{"num_hidden_layers": 13, "hidden_size": 160, "num_attention_heads": 2, "num_key_value_heads": 2, "head_dim": 64, "intermediate_size": 448, "vocab_size": 2048, "hidden_act": "geglu", "norm": "rmsnorm", "norm_place": "pre", "norm_eps": 1e-05, "positions": "rope", "rope_theta": 10000.0, "rope_fraction": 1.0, "qk_norm": false, "attn_scale": 0.125, "bias": "none", "tie_word_embeddings": true, "parallel_block": false, "init": "normal", "init_std_qkv": 0.0454, "init_std_o": 0.0, "init_std_up": 0.0454, "init_std_down": 0.0, "optimizer": "muon_variant", "learning_rate": 0.0111, "lr_mult_o": 2.0, "beta1": 0.93, "lr_head": 0.00621, "max_grad_norm": 0.5, "warmup_steps": 200, "schedule": "wsd", "decay_fraction": 1.0, "decay_shape": "cos", "final_lr_fraction": 0.05, "batch_tokens": 32768, "max_seq_len": 512, "doc_mask": true, "train_tokens": 292500000, "max_steps": 8927, "dataset": "wikipedia_en"}
Each number is 128 + 24 x the weight over its row's rms, rounded and kept within 0 to 255. Layers, rows and columns count from 0. The size above them is the row's rms in percent of the matrix's.

# layer 10 MLP up, 448x160, rms 0.214, rows 379-393, columns 0-159
size [ 93  98  90  96 108 107 112  92  75  88 108 113 111  95  89]
[[118 155 151 141 116 127 102  95 135  56  93  63 136 163 111 143 121 117 132 147 116  94 175 158 137 157 115 115 102  68 165 116 123 116 113 136 171 140 153 184 152 158  91 110 150 115 122 149 117 138 145 148 136 150 119  97 157 181 143 139 138 131 172 126 175  91 165 132 125 136 121 123 125 157 126 130 117 128 128  99 114 141 124 111 140  87 187 105 124 144 121 137 119 105 130 121 121 107 143 159 147 140 129  97 114 143 110 120 160 120 147 127 160 128 139 118 108 140 152 130 127 115  95  99 151 160  96 154  84 167 122  90 149 103 110 118 150 102 132 151 123 119 139  96 102 120 127 146  99 110 145 107 152  87 105 135  96 121 161 136]
 [159 141 128 114 145 104 152 152 135  83 151 147 140 122 147 146 127 106 148 115 109 105  94 120 100 120 151 149 127 119  78 103 128 142 118 161 128 130 172 108  87 142 147 120  72 121 122 160 116 122  94 148 154 136 119 158 162 136  88 124 102 160 102 148 142 139 140 131 141 109 129 169 104 163 155 117 105 112 144 110 117 155 137 103 122 107 170 140  71 122 115 166 129 156 118 107 152  98  94 116 110  60  85 156 158 118 115 138 111 136 114 110 143 172 111 152  96 114 185 148 129 146 170 147 131 141  98 146  99 151 141 117 154 182  82 151 115 134 150 117 148 124 126 117 120 141 160 140 107 128 141  95 137 116 115 106 168 124  89 132]
 [132 143 158 132  97 106  84 146 138  95  96 130  89 114 123 152 112  89 122 147 145 109 116 104 105 116 168  91  51 155 150 145 145 104 125 100 141 114 110 118 134  97 140 103 106 116 115 127 163 154 146  99 163 160  99 133  92 131  85 128 136 129 140 132 149 161 206  91 140 147 129 125 101 148 128 127  89 138 114 200 128 113 127 101 117 158 136 107 112 103 124 149 140  87 151 145 185 140 106 108 120 156 115 147 123  96 141 169 174 110 166 108 158 124 115 125 122 102 119 127 119 115 134 163 113 104 142 170 141 153 117 103 119 153 153 135 177 125 142 132 129  94 118 138 134 107 133 111 130 153 118 111 116 124 112 130 113 139 100 129]
 [ 80 121 138 165 135  94 127 112 119 148 118 124 140  84  88 132 141 118 143  94 141 101 170  95 123 138  98 199 140 164 124 136 141 124 121 113 111 105  80 146 139 163 145 141 129 162 150  79 123 143 168 136 154 137  97 115 143 153 139 120 102 132 140 127 124  93 122 156 117 125 149 111 120 140 144 106 163 109 155 135 125 128 171 144 161 142 116 144 120 130 116 155 144  96 142  84  89 133 148 119 164 148 141 126 137  90 128 146 128 126 120 182 120 129 108 132 113 129 140 107 121 114 114  63  85 152 161 155  88 173 152 126  92 115 117 128 152 136  78 124 110 137 100 160 107 140 147 132 124 120 154 126 152 147  99  92 149  85 160 166]
 [111 169 113 148 125 124  99 143 139 107  77 126 138  94 149 110 128 131 125  86 116 117 124 125 108 124  89 149 134 173 117 140 160 104 125 133 134 119 114  81 150 122 155 151  97 122 112  98 158 111 120 124 123 121 153 132 128 138 123 124 121 122 106  90 145 182 133 144 165 129 133  87 137 171  82 112 121 134 156 134 153 156 101 127 154 128 139  98 109 146  96 135 145 122 108 156 100 152 135 161  68 172 137 131 136  83 137 135 140 114 177 118 136 130 149 143 170 119 205 145 166  84 122 119 121 118  97 133  80 105 130 150 138 121 106 111 112 128 138 109 148 110 147 142 128  67 166 119 150 133 172 131  97 165 108 146 119 111  92 121]
 [158 152 134 114 146 122 141 123 123 110 122 112 128 138 129  78 118  95 142 154 137 140  95  90 138 144 133 153 105  91  91 148 125 124 134  84 149 128 148 129 116 111 136 115  99 148 131 144  66 105 138 121 118 130 134 102 129 123 148 168 119  97 143  76 114 164 144 139  76 119 101 129 124 117 105 164 150 123 120  99 137 125 109 129 127 194 144 109 156  79 136 175  94 116 136 180 127 104 157 143 102 159 169 150 110 116 162 146  94 103 179 136 134 116 136 156 158 146 116 123 113 148 149 116 137 157 141 114 153 118 138  92 127 123 127 183  96 125 146 106 114 167 103 135 126 152 166 156 127 107 165 132 152 166 167 148 147 136 101 161]
 [116  92 133 147 166 155  96  96 110 123 162 130 130 123 101 148 172 102 132  87 143 123 150 129 138 117 140 140 149 141 117 157 108 174 161 146 129 123 125 154 137 127 116 115 187 124  68 142 125 169 124 119 116 124 107 130 140 159 116  83 172 123 107 124 116 123 166 121 130 147 169 136 122 115 115 143 100 138 136 101 125 107 141 130 125  86 177 116 101  98 128 135 156 113 128  80 111  72 139 149  97 130 137 153 124 126 116 129 166  79  96 123 142 169  97 134 126 113  98  97 112 105 106 147 169 142 132 105 146  93 129 154 145 126 166 135 134  72 116 124  85 132 139 165 152 162 120 107  95 153 136 126 137 182 142  94  94 133 137 129]
 [164 122  94 142 152  90 152 133  97  94 135  97 122 134 108 120 153 123 163 133 101  69 108 142 122  92 132 136  90  99 156 191 141 114 136 111  79 172 114 122 111 130 107 108 135 132 148 113 144 134  93 142 153  88  90 103 135  94 103 140 100 121 151 141 127 102 142 175  71 158 149 126 117 130 108 111 157 150 154 121 167 119 128 152  97 132 116 148 135 114 129 157 137  79 125 124 149  85 141 141  89 131 112 122  88 120 101  95 109 102 122 149 151 121 144 160 123 132 121 108 169 125 149 150 128 130 128 120 129 139 105 129 170 148 142 172 119 162 109 120 120 114  89  91 158 111 149 114 109  98  97 103 103 161 126 121 142 130 102 173]
 [119 115 192 139 130 106  87 157 126 117 108 161 118 129 148 106 168 128 137 124 109 127 125 126 133 108  75 176 148 114 130 119 152 137 180 113 136  99 106 143 152 119 148 161 115 146 135 115 107 119 150 161 149 122 113 152 148 103 112 146 156 149 132 107 106 135  95  72 162  90  91  94 144 117 130 138 141 123 131 101 110 146  85 152 149 105  60 164 144 138 112 148 127 197 103 110 174 112 151 121 136 129 135  94 141 157 126  98 182 117 159 117  86 128  95 116 100 123 135 145 125 152 140 143 153 149 130 102 136 110 103 146 117 141 140 141 107 130 129 148 115 125 159 106 119 104 100 107 102  91 108  88 117 119 129 110 179 113 139 111]
 [114 130  84 128 152 102 150 143 118 117 116 103 114 140 139 178 118 164 148  97  94 139  75 164 101 135 159 136 103 141 134 105 176 139 131 129 134 143 123 187 114 131 152 154 145 171 133 112 138 131 128 141 139  62 109 126 141 132 142 167 130 117 114 148 141 127 122 145 127 107 179 116 107 141  87  95 105 113 118 150 196 164 142 149 149 118 133 116 146 148 113 156 116 142 156  89 149 123 167 127 138 132 132 158  98 128 111  96 135 129 104 132  87 101  78 118 154 154 131  75 131 112 108 175 160 113 103 122 161 117 101 117 123 161 131 108 117 152 109 114 133 127  96 154 132 150 119 131 119 117 133 140 107 147 151 198 112 151 143 145]
 [ 84 120 102  90 121 160 130 151 143 163 120 118  76 129 150 133 116 129 140 124 112 136 113 140 130 128 142 160 115 127 132 170 136  93 153 170  77 142 138 113 150 149 121 134 114 119  95 107 103 120  57 119 111 135 149 120 118 159 132 117 105 158 149 103 171 128 111 165  91 173 115 116 185 127 134 126 101  85 126 121 123 154 142 140 131 149 126 132 155 103  98 146  77  94  94 104 120 152 120 103 156 132 129  65 112 129  93 121 159 128  84 157 130 159 130 110  96 112 136 138 148 151 100  46 113 105 100 123 140 165 129 148 119 119 132 164 107 112 113 140 130 112 130 109 140 134 130 100 155 136 145 129 113 144 111 112 168 134 100 130]
 [ 79 160 122 155  81 128 132 106 100 166 150 129  81  85 138 124 132 104 142 156  97 135 127 141 156 108  99 158  57 112 138 101  81 142 133 127  96 146 126 145 137 148  79 160 108 120 116 117 164  91 127 115 136 114  79 102 185 149 140 137  92 129 112 122 113 144 136 117 149 163 118 148 111 127 151  91 131 124 186 111 115 133  93 122 126 168 121 105 114 181 119 131 130  98 153 112 178 102 157 125  86 132 105 140 135 175 102 151 120 125 138 106 109 145 146 165 144 119 141 135 103 106 155 126  89 117 132 115 136 125 136 120 138 143 124 106 165 136 119 141 164 115 154 132 152 119  97 114 132 129 148 128 156 129 119 106 110 136 174 161]
 [101 129 119 130 160 148 112 127 124 145 166 144 116 138 107 108  79 153 112 107 147 149 165 143 133 120 149 151 119  93 127 158 115 134 142 123 132 148 125 172 157 111 156 175 110 120 129 102 112  74 114 106 173 101  93 177 104 124 105 107  92 123 146 183 117 106 123 142 160  89  96  82 116 106 111 103 111 127 151 128 132 109 138 122 145 136 115 114 158 106 146 133 107 113 105 153 128 139  85 132 118  91 121 111 124 117 126 164 134 173 111 115 186 124 107 105 119 147 179 168 174 137 116 144 134 132 155 155 148 189 150 116 155 100 143 123 125 122 122 155  83 128 101 107 154 154 122 125 131 150 116 123 145 116  75 123 108  85 119 125]
 [119 164 129 129 130 117 161 144 126 159 133 116 122 104 120 106 104 119 179 150 108 122 162 122 204  89 105  85 129 148 121 134 111 134 147 112 132 134 173 124 134 155 120 150 126 102 146 109 143 189 163 129 132 110 112  92 179 119 167  73 143 144 143  87 120 130 137 127 132  98  82 107 166 131 139 169 158 132 120 148 124 100 133 138 148 159 143 165 129 128 110 139 140 164 108 114 135 129 125  89 142 132 101 106 137 140 127 106 119 137 136 117 117 170 106 151 150 154 120 158 114 132 110 101 129 187 117 118 143 138  78  97  88 139 140 137 129 136 161 147 146 134 140 113  91 134 110 142 141 136  70 109 158 122 110 191 135 122  97 124]
 [144 174 102 115 103 148 134 106 112 121 143 168 145 126 104 169  81 170 114 116 128 138 125  99 151 117 128  96 135 140 157 134  91 151 171 130 122 153 123 128  96 103 113  90 148 138 106 158 161 123 129  97 130 129 156 138 141 111 101 137 170 100  97 116 103 162  84  83 142 134 129  50 145 131 134 162 129 142 150 157 141 148 141 157 113 134 120 121 140 143 122 159 103 112 121 136  96  87 126 155 115 109 159 105 140  97 143 126  77 128 140 141 117 142 152 148 126 140 106 111 164 120 104 147 152 159  92  96 155 178 142 144 131 115 131 102 152 181 139  68 145  91 129 140 123 134 139 153 134 138 120  89 125  94 113 107 139 105 166 128]]
# layer 10 MLP down (transposed), 448x160, rms 0.118, rows 379-392, columns 0-159
size [100 106  92 101 110 110 115  92  70  91 109  88 115 103]
[[156 110 134 157 146 120 118  89 133 141 155 159 155 139 120 137 111 112 106  81 163 145 100 131 127  76 136  98 138 141 103 105 131  82 102 151 114 107 128 120 106 146 108 118 112 134 123  93 105 148 144 123 110 106 156 166 142 124 122 123 105 118 120  97 123 134  91 107 135 114 147 173 142 161  84 113 104  83  56 136 103 120 136 125 117  99 116 139 145 118 136 116 101 187  81 143 116 103 115 115 112 150 133 146 103 126 118 146  91 111 145  73  78 137 129 126 135 128 141 129 144 111 119 175 181 145  93  74 100 182 126 103 105  96  95 140  76 137 113 115 143 138 141 130 133 146 127 109 133 137  96 148 149 143 146 117 155 143 127 153]
 [167 116 140 129 169 131 128 123 127 130 154 138 105 120 110 106 157 113  87 107 132 149 109 132 126 129  67 134  64 145 102 106 119 165  72 122 170 151 127  96 151 111 128 126 133 152 171 143 144 177 170 142 128 125 121 100 158 147 152 128 170 150 121 123 141  81  88 163  98 148 155 139 111 145 128 124 166 136 143 113 140 139 102  74 151 123 114 160 123 111 134 166 141 111 132 140 133 159 137 156  99 135 113 139 119 145 122 150  97 132  98 172 104 132 119 126 106 121 148 108 117 167  74 126  97 163 144 118 150 135 137 146 113  91  99 136 147 120 119  73 194 145 113  96 121 108 127 110 101 154 136 121 148  99 133 126 128 111 137 106]
 [146 114 118 130 131 108 159 138 151 114 170 117 106 147 106 151 123  92 132  88 116 197  84  88 139 109 110  92 139 110 109 127 144 129 136 141 121 155 135  71 143 121 155  98  97 139 128 113 128 113 136 139 121 150 127  76 115  86  82  98 131 130 118 134 146 138 125 125 117 153 128 117 109 146 105 133  85 107 162 173  85 145 131 169  82  94 132 102 137  97 132 122 133 176  95 131 183 122 144 152 105 122 110 109 146 141 115 109 185 124 125 114 159 141 107 137 131 158 105 137 123 106 128 167  98 156 124 100 123 138 173 144 121 143 118 158  75 138 155 145 132 159 127 138 147 142 122 106 131  94 158 130 153 130 104 168 147 116 171 141]
 [117 147 132 112 147 128 155 176 135 153 126 135  93 105  87 146 132 126 108 106 129 117 100 109 177 105 162 111 114 169 127  73 118 153  90  95  86 110  73 148 161 129 100 128 142  89 125 163 147 111 168 110 121 121 103 112 141 146 132 146 135 146 148 136 108 106 138 130 161 121 109 134 128 129 125 156 125 103 141  86 107  76 103 129 123  98 165 162  87 165 123 112 165 166 146 131 129 106  99 117  77  99 134 113 161 129 142 151 110 128 121 150  89 139 115 139 131 131 105  85 151 101 177 142 149 158 133 130 120 105 128 140 143 143 108 113 124 105 143 106 177 101 151 130 163 137 107 146 125 135 122  73 143  85 129 126 114 131  85 142]
 [162 121 124 160 149 154 105 103 160 137 126 119 127 163 141  99 112 163 132 138 109 125 175 115 115 156 102 106 135 135 173 119 137 126 111 142 113 137 156 146 140 109 133 112 117  82 118 144 111 109 185  76 123 175 136  97 158 130 122 126  80 135 155  93 132 164 144 129 118 152 137  94 135  99 127 153 135 166 137 117 105 155 171  94 136 186 123 167 144  91 140 125 120 116 126 153  98 126 168 133 105 124 122 142 133 117  66 129 133 153 143 104 109 114 105 160 149 138 155 115 164 157  72 129 124  97 136 129 103 129 172 141 145 153 116 131 126 115 127 109 158 198 145 123 123 122 143 129 113 100 121 149 136 156 171 168 108 131 156 117]
 [101  91 118  80 133 130 164 134 101 105 106 116 121 136 110 118 151 140 186 126 138 144 103 168 149 127 114 144 128  91  96 117 117 124 178 138  70 137  90 146 124  90 145 123  53 128 109 156 106 104 116 134  96 154 110 116 145  92 133 146 110 142 123 100  89  99 118 115 112 122 142 127 129 108 176 114 121 164  74 146 143 102 127 124 119 117 104 102 167 145 128 136  86 127 101  95 121 126 109 159 141 165 118 111 149 110 112 116 109 133 115 102 105  84 124 165 133 149 101 140 164  86 145 154 116 139 133  86 135 105 134  90  80 135 119 139 127 131 146 126 135 137 132 103 151 102 151 132 155 128 147 103  87 164 137 103 131 121  85 108]
 [114 141 139 151 121 120  79 141 164  95 125 117 133 130 104 160 113 131 148 139 133 136 166 135 106 140 126 147 148 116 119 136 112 163 141 120 175 125 133 139 134 129 128 136 117 147 121 132 178 113 135 109 112 139 112 107 121 116 106 157 135 142 132 113 104 163 115 103 147 155 124 102 124 152 145  97 163 137 185 109 169 139 134 106  93 102  96 129 141 121  87 150 103 150 135 155 183  92 156 153 125 121 116 108 126 108 143 139 147 124  93 144 166 146  94 107 179 176  99 149 167 127 151 122 105 136 113 119 136 168 171 132 129 123 124 152 107 143 187 137 151 188 126  82 121 127  71 154 129 153 110 119 119 148  64 160 150 142 142 157]
 [170 111 121 126 107 140 117 155 143 107 136 159 153 133 129 156 116 121 135 161 120 141 124  99 140 172 130  66 139 105 133 142 147 104 131 120 145 105 112 149 146 103  88 182 131 120 147 120 100 123 115 140 129 154 116 134 147  72 141 148 164  99 136 150 126 152 113 148 138 131 144 116 146 131  92  76 142 112 131 172 147  83 110 112 201 171 126  81 130 130 138 176 133 129 130 158 102 132 138 126 161 117 161 121  94 122 113 131 149 127 143 121 151 116 135  93 140 126 139 139 137 141 136 141  94 154 169 171 180 127 110 142 138 159 136 113  87 117 108 126 148 107 148 104 147 139 127 117 153 118 142 135 112  97 176 171 108 180 133  76]
 [ 87 112  81  93 119 134 170 122 114 156 159  84 149 126  92 132 124 161 144 121 118  85 143  99 115 152 125 147 123 130 138 117 129 175 114 118 150 140 133 118  99 134 138 129 163 125 123 135 119 115 126 132 105 113 176 116 145 138 118 113 148 147 118 139 103  84 140 163 111 155 127 128 134 163 139 153 132 168  97 151 144 129 126  75  88  97 140 154 143 115 155 116 125 182 143  92 158 169  69 143 151 121 144 100 119 115 139 141 105 127 113 132 187 183 150 133 136 130 112 163 122 121 123 134 148 117 134 146 136 118 133 109 159 126 151 172 106  95 141 122 141 127 154 117 136 189 153 133 106 139 174 130 135 138 134 123  89  54 107 143]
 [164 151 159 125 155 134 125 123 140 114 156 156 139 149 110 128 187 107 137  95 160 139 180 160 138 182 134 130 102 142 134  93 118 135 133 124 145 134 155 106 133 131 117 124 148 135 141  98 129 146 111  97 156 111 150 130 132 156 139  87 179 162 122 160 132 150 112 134 160 133 137 175 118 131 114 130 105 128 149  95 112 170 186 140  93  88 102 114 121  98 119 137 140 116 135 151 134  83 139 134  88 117 127  87 132 100 129 147 145 167 174 168 169 127  78 146 116  90 173 133 115 154 139 125 125 116 150 108 114 160 169  81 129 107 134 124 110 177 112 116  85 114 105 134 142  97 156  94 143 126 124 103 137 122 117 139 143 135 117 111]
 [123 114 151 137 118 113 136 140 170 141 146  98 138 101 146 107 110 148 171 159 122 116  89 104  81 140 137 130 165 162 118 152 136 116 175 122 120 100 181 130 118 138  95 127 128 151 106 136 173 120  97 136 122  96 110 137 107 139 114 108 112 152 135 172 131 144 125 134 136 120 133 156 155 145 126 141 126 128 120 135 130  72 129  82 157 146 127 132 146 169 121 158 123 134  97 118 141 144 169  85 104 166  90  65 162 111 108 169 145 114 136  94  98 103 127 133 106 119 171 155 146 107 113 107 131 130 145 111 160 106 145 122 145 142 125 181 120 111 128 122 136 104 108 146  86  89 145 109 124  66  98 138  99  88 108 154 150 130  96 108]
 [123 164 142 121 111 144 139  95 128 120 136 128 127 132 144 152 150  85 140 107  99 117  98 137 148 140 142 118 107 102 101 119 131 131  83 115 120 137 150 131 147  90 104 132 107 157 158 148 138  47 126 103 123 103 145 137 160 142  75 151 128 108 132 136 116 130 107 125 100 143 127 118 129 140 158 138  98 139 158  92 126 138 108 135 148 151 106 111 150 131 129 135 160 130 171  99 181  88 163 144  83 174 146 152 108 117 149 107 166 172 153 178 120 122 123 137 129 144 128 159 114 118 161 139 120 120 151 127 140 136 149 139 164 140 108 112 157  99 149 149 145 152 150  84 187 110 130 157  69 152  97  77 103 107 109  95 122 148 123 132]
 [143 119 139 123 113  94 126 114 107 151 137 138 112 146 145 122 121 134  89 109 166 141 167  98 119 135 128 107 120 131 150 135 111 145 122 136 130 189 122 139 125 138 166 127 123 104 142  94 116 125 158 131 193 140 123 125 119 164  99 116 134 128 162  73 115 104 170 182 122 100 141  96 127 128 126 145 127 123 104 145  87 114 161 130 126 114 108 175 135 120 149 151 104 121 126 175  78 116 122 108  98 129 142 166 160 125 114 144 142 157  63 113 126 109  83 121  91 111 172 141 139 132 146 127 107  86 134 118 101  98 144 181 116 140 117 132 156 129  63  93 117 138 165 110 120 162 116 135 166 145 154 138 139 132  94 103 122 101  95 133]
 [120 117 154 153  95 160 104 110 148 138 140 178 129 117 145 132 126 147  74 105 131 121 114 113 131  92 164  77 159 130 122 106 186 103 158 138 153 110 102 130 163  98 126 147 110 102 153 185 160  98 148 119 144 137 121 140 122 145 116  85 101 130 131 135 159 134 152 156 173 137 117  98 104 166  73 111 107 103  90  76 126  92 135 145  79 120 104  88 126 126 115 131 141 131 156 149 131 135 129 119 127 137 131 119 168 117 109 130 100 123 100  95 161 140 117 135 136 150 169  92 117 140  63 101 147 141 122 107 109 131 139  92  89 127 152 112 135 106 110 141 126 106 137 141 157 139 163 138 163 103 146 151 149 110 132 107 159 123 123 123]]
# layer 10 MLP gate, 448x160, rms 0.197, rows 380-393, columns 0-159
size [ 95 100 106 106 108 109  95  80  92 105 112 108 101  75]
[[ 93 136 160 149 136 144 118 119 134 120 104 108 131 117 139 107 149 108  96 144 102 115  92 113  97 142 125 150 133 145  60 144 112 142 202 141 124 115  89 110 104 145 194 101 102 126 149 174 131 109 155 200 150 138 127 111 121 117 175  93 137 146 131 119 138 110 154 166 101 151 157 139 150 152 149 136 125 147 161 136  87 126 102 164 163 100 105 130 120 152 146 122 100 106 137 104 132 140  64 122 134 110 122 137 130  93 138 139 150 104 100 108 134 131 116 138  86 119 106 117 151 132 151 100 129 150 139 114 114  92 128 124 120 143  96 132 130 111 149 105 138 145 118 146 122  77 121 101  81 110 146 105 151 110  93 141  94 153 148 124]
 [139 116 159 121 132 103 137 134 106 127 129 166 139 129  91  73  97  64 180 130 138 148  94 127 130  95 109 130 156 153 157 131 157 154 102 122 117 126 114 134 124 112 107 140  87 102 137 142 129 139 133  91 107 143 126 117 115 121 153 148 107 128 110  98 109 103  87 154 127 145 116 138  86 162 139 131  94 103 153  50 129 147 107 122 132 135 116 117 125 161 131 110 130 133 100 144  93 139 139 152 148 148 160 107 184 105 110 109  87 139 129 130 118 157 179 158 131 126 134 113 112 131 124 117 126 124  67 120 134 135 144 148 139  65  93 123 113 147 132 117 112 134  85 163 108 108 119 143 133 113 126 155  96 161 174 106 159 118  73 132]
 [153 107  93 138 128 115  97  81 170 125 125 115 138 106 154 124 118 116 143 150 137 174 136 171 104 130 103 137 112 108 143  79 131  88 176 124 139  90 158 140 138 130  97 130 133 137  99 145 162 134 101 192 146 159 105  99  95 119 136 140 157 150 139 109 125  98 152 113  73  98 114 144  99 102 115 128 155 125 116 141 143 142 107 139 142 104 140  91 122 149 150 132 143 124 133 122 136 137 204 120 142 135 118 110 143 115 102 136 123 140 120 109 141 115 135 157 113 123 172 121 110 122 130 154 141 111 123 161 112 111 158 153 153 178 117 166 107 120 125 164 119 139 141 130  90 137  76  69 102 164 180 105 134 137 114 153 145 112  87 139]
 [ 74 124 132 103 160 122 124 130 145 140 152 139 164 118 146 150 155  83  81 147 115 102 113 153 113 109  91 124 125 119 121 180 144 115 105 121 125  95 113 119 123 168 134 155 112  96 161 115 149 108  94 110 103 112 148 108 116 123 109 119  92 134  99 144 140 121 123 163 145 152 130 129 160 147  90 111 209 115 164 136 111 127 115 123 139 150 127 157 117 108 134 164 129 146 143 148  86 104 138 179 152 119 125 121 169  86 117 134 106  87 143 119 115 118 173 146 170  95 111 158 123 151 137 107 111 149 120  92 156 139 115 150 152 146 131 108 131 142 177 126 161 148 149 147 113  84 149 118 123 121 163 123 121 145  78 100 150 134 168 147]
 [132 156 137 148 127 180  97 144 111 186 116 176 101 123 143 103 152 127 143 132 152 134 144 131 125  98 141  85 137 101 127 131 116 112 173 143 165 102 111 124 132 127 148 177  89 154 111 140 140 161 169 136 114 125 141  98  82 104 120 150 138 136 166 102 109 136 129 107 114 130 129 120 117 137 119 116 162 122 130 136 133 153 102 127  91 123 139 148 124 140 117 122 108 108 121 142 139 123 129 153 120  95 164  97 170 108 165  72 137 110 123 108  96 102 160 148 127 117 134  78 138 146 168 120 167  98 123 153 130 165 147 135 152 151 158 158 132  49 110 135 167 109 151  98 120 141  99 132 134 149 121 116 172 176 156 137 115 160 110 109]
 [139 120 124 122 127 130  64 152 136 129 130 120 146 120 173 167 131 115 134 104 109 121  96 124  92 133 105 148 107 115 117 121 145  71 123 102 100 134 115 158 110 167 160 123 148 105 164 156 125 156 156 136 160 122 128 143  80 123 151 131  95 128 111 136 101 128 141 138 130 104 153  94 138 152 126 143 123 145 170 149 166 145 160 115 127 121 140 109 125 133 171 162 162  78  92 170 102 122 171 109 146 120 108 120 110 134 167 148 125  82 102 106  93 149 120 138  85 108 109  72 150 134 152  94 119  76 145 143 140 113  85 123 124 133 116  68 143 139 108 122 158 155 165 115 133 123 117 101 174 148 153 123  93 124 117 139 132 109 104 122]
 [121 126 177 102  96 109  90 167 121 116 127  98 144 135 166 165  89  99 101 128 127 157 183 124 156 127 128 138 127 142 152 150 100 106  74 126 141 149 133 121 123 132 119 120 114 129 104 158  98 158 144 104 117 146 155 183 130 107 187 112 151  89 170 119 135 145 155  86 189 101 112 137 109  86 121 132 174 145 133 140 156 173 133 114 112 101 147 168 144 178 137 143 127 125 136 105 130 120 166 129 117 135 160 134 152 115 116 166 149 164 126 117 122 118  94 130 132 106  71 136 125  89 140 163 118 142 108 147 141 125 159 144  98 120 117 147 123 149 142 131 131  88 118 114 126 135 111 126 146 132 130 129  99 131  95 108  82 136 144  99]
 [ 99 127 106 126 126  96  68 145 133 134 133 157 132 123 175  99 152 122  70 122 139 126 115 136 133 158 143 145 146 110 166 104 148 165 108 122 121 100 139 127 115 163 127 150 117 160 104  96 132 115 161 141  62 153 143 148  91 158 141 105 106 106 120 152 120 151 121 143 156 113 120 120 127 141 113 140 151 126 135 148  97 137 144 130  93 194 114 151 154 140 125 127 121 136 101  83  81 115 123 116 180 148  84 126  98 144  97 124 132 150 142 113 147 136 106 100 164 131 137 160 141 149 181 152 148 121  97 118 108 141 121 175 138 119 135  97 113 123 102 117 111 143  76 126 102  62 114  98 126 109 156 150 130 106 125 129 141 102 145  88]
 [126  93 101  93 137 121 134 101 108 123 147 144 117 115 112 159 116 123 107 169 175 111 148 118 110 117 161 107 120 131  94 106  82 130 107 105 161 147 162 155 101  95  81 158 120 140 138 123 136 107 160 175 126  89 146 151 123 145 121 115 128 122 108 133 137 109 171 140 134 124 118 105 185 156 138 138 136 132  82  73 119 140 123  88 129 120 123 140  80 150 140 107 131 153 151 149 135 160 169 112 177 127 131 128 108 124 157 114 150  93 141 120 126 149 171 122 160 136 126 141  92 146 115 131 109  91 132  88 160 130 120 147 143  80 100 183 160 121 123 119 181 145  99 112 151  99 102 125 142 131 106 139 165  82 122 135 115 122 147 138]
 [125 132 138  96 132 169 149 155 118 153  99 138 146  94 168 150 134 105 131 166 139 132 133 110  96  62 131 136 168 125 128 149 164 136 135 178 103 145 110 175 146 148 104 109 165 124 144 105 146 139 147 120 134 155 110 113 104 124 113 138 109 158 161  43 113 182 161  97  85 117 113 154 145 134 137 112  74 152 129 159 130 131 137 134 137 122 162 117 100 140  90 119 126 183  78 161 153 121 142  98 106 172 123 119  93 148 106  94 128 103 134 100 135 120 155 145 103  93 133 145  92 105 137 131 149 164 154 115 169 109 112 135 121 135  92  99 141 133 118 112 124 127 128 106 131 127 118 135 132 135 109 129 133  98 146 114 137 133 155 121]
 [113 141 151 135 139 132 171 136 111 162 167 145  98  78 120 132 123 118 142 123  95 161 101 118 126 119 144 151 100 133 132 132  99 115 122 100 128 154 134 123 128 136  93 135 101 115 101 121 141 101 124 111 148 166 101  90 143 100 101 136  97 129  73 144 115 127 151  86 147 135 117 137 124 144 157 126  94 155 170 149 103 126  52 119  92 178  87 132 152 166 122 124 121 116 147 130 152 134 126  93 109 134 133 114 126 191 105 138 140 107 167 105 126 137 108 151 139 128 121 115  93 126 119 121 120  74 148 134 141 160 157 111 185  79 119  90 154 127 105 134 205 132 112 131 131 150 107 135 119 131 127  98 153 132 131 111 118 142 152 160]
 [147 165 112 138  97 129 131 139 139 103 100 116 130 146 149 113 154 103 167 143 113 140  97 108 153 120 143 106 132  65 171 103 108  93  92 175 148 115 133 121 128 141 121  91 147 138 124  93 158 119 126 130 117 137 148 152 170 115 125  77 130 148 129  92 131 141 102 145 117 106 137 181 157 177 120 167 144 128 154 141 111 127 114 130 121 127 160 102 114 207 111 111 130 143 137 144 125 127 136  91  88 134 138 129 127 145 142 140 143 126 139 134 126 142 131 111 147 136 109 101 130 117 154 133 104 130 107  80 160 105 131  71  63 133 148 160 113 112 137 101 137 150 149 134 103  78  91 122 121 108 154 102 108 123 184 127 114 173 119 120]
 [148 143  96 163 119 110 139 176 130 141 132 120 149  87 143 125 130 111 144 167 103 123 181 135 133 100 111 122 108 159 103 143 164  88 122 139 121  91 129 140 125 129  91  79 150 147 107 120 180 159 128 105 118 111 127  89 119 114 140 119 142  92 113 119  91 112 150 131  98 146 143 143  87 134  82 160 143 103 129 142 127 138 130 133  97  96  75 142 146 121  80 144 145 155  98 154  71 131 125 152 123 114 117  84 147 106  89 125 110 107 165 141  93 140 140 140  99 167 135 111 118 105 120 134 119 130 150 121 147 133 154 115  89  99 103 140  96 115 123 122  89 158 110 175  88 119 155  84 115 116 154 150 146 100 161 134 129 144 101 112]
 [125 170 137 155 136 125 148 124 129 169 142 127 122 115 111 119  87 118 112  61 147 117 116  90  86 147 106 150 109 103 143 103  97 130 172 122 120 135 160 150 140 103 100 104 129 182 116 170 150 124 107  97 119 136 136 124 140 113 129 105 116 123 183 108 132 152 125  99 125 136 152  77 123 150 153 162 106 162 109 157 127 139 177 173 119 117 126 151 129 168 170 117 116  84 119 105 113 146 151 122 147 144 160 102 142 148 139 143  78  96 120 117 121 130 138 154 152 144 155  83 140 127 104  75 138 155 124 112 143  85 125 139 151 121 164 145 124 134 105  76 135 132 151 138 111 151 141 152 128 129 131 120 123  82  90 110 116  95 163 140]]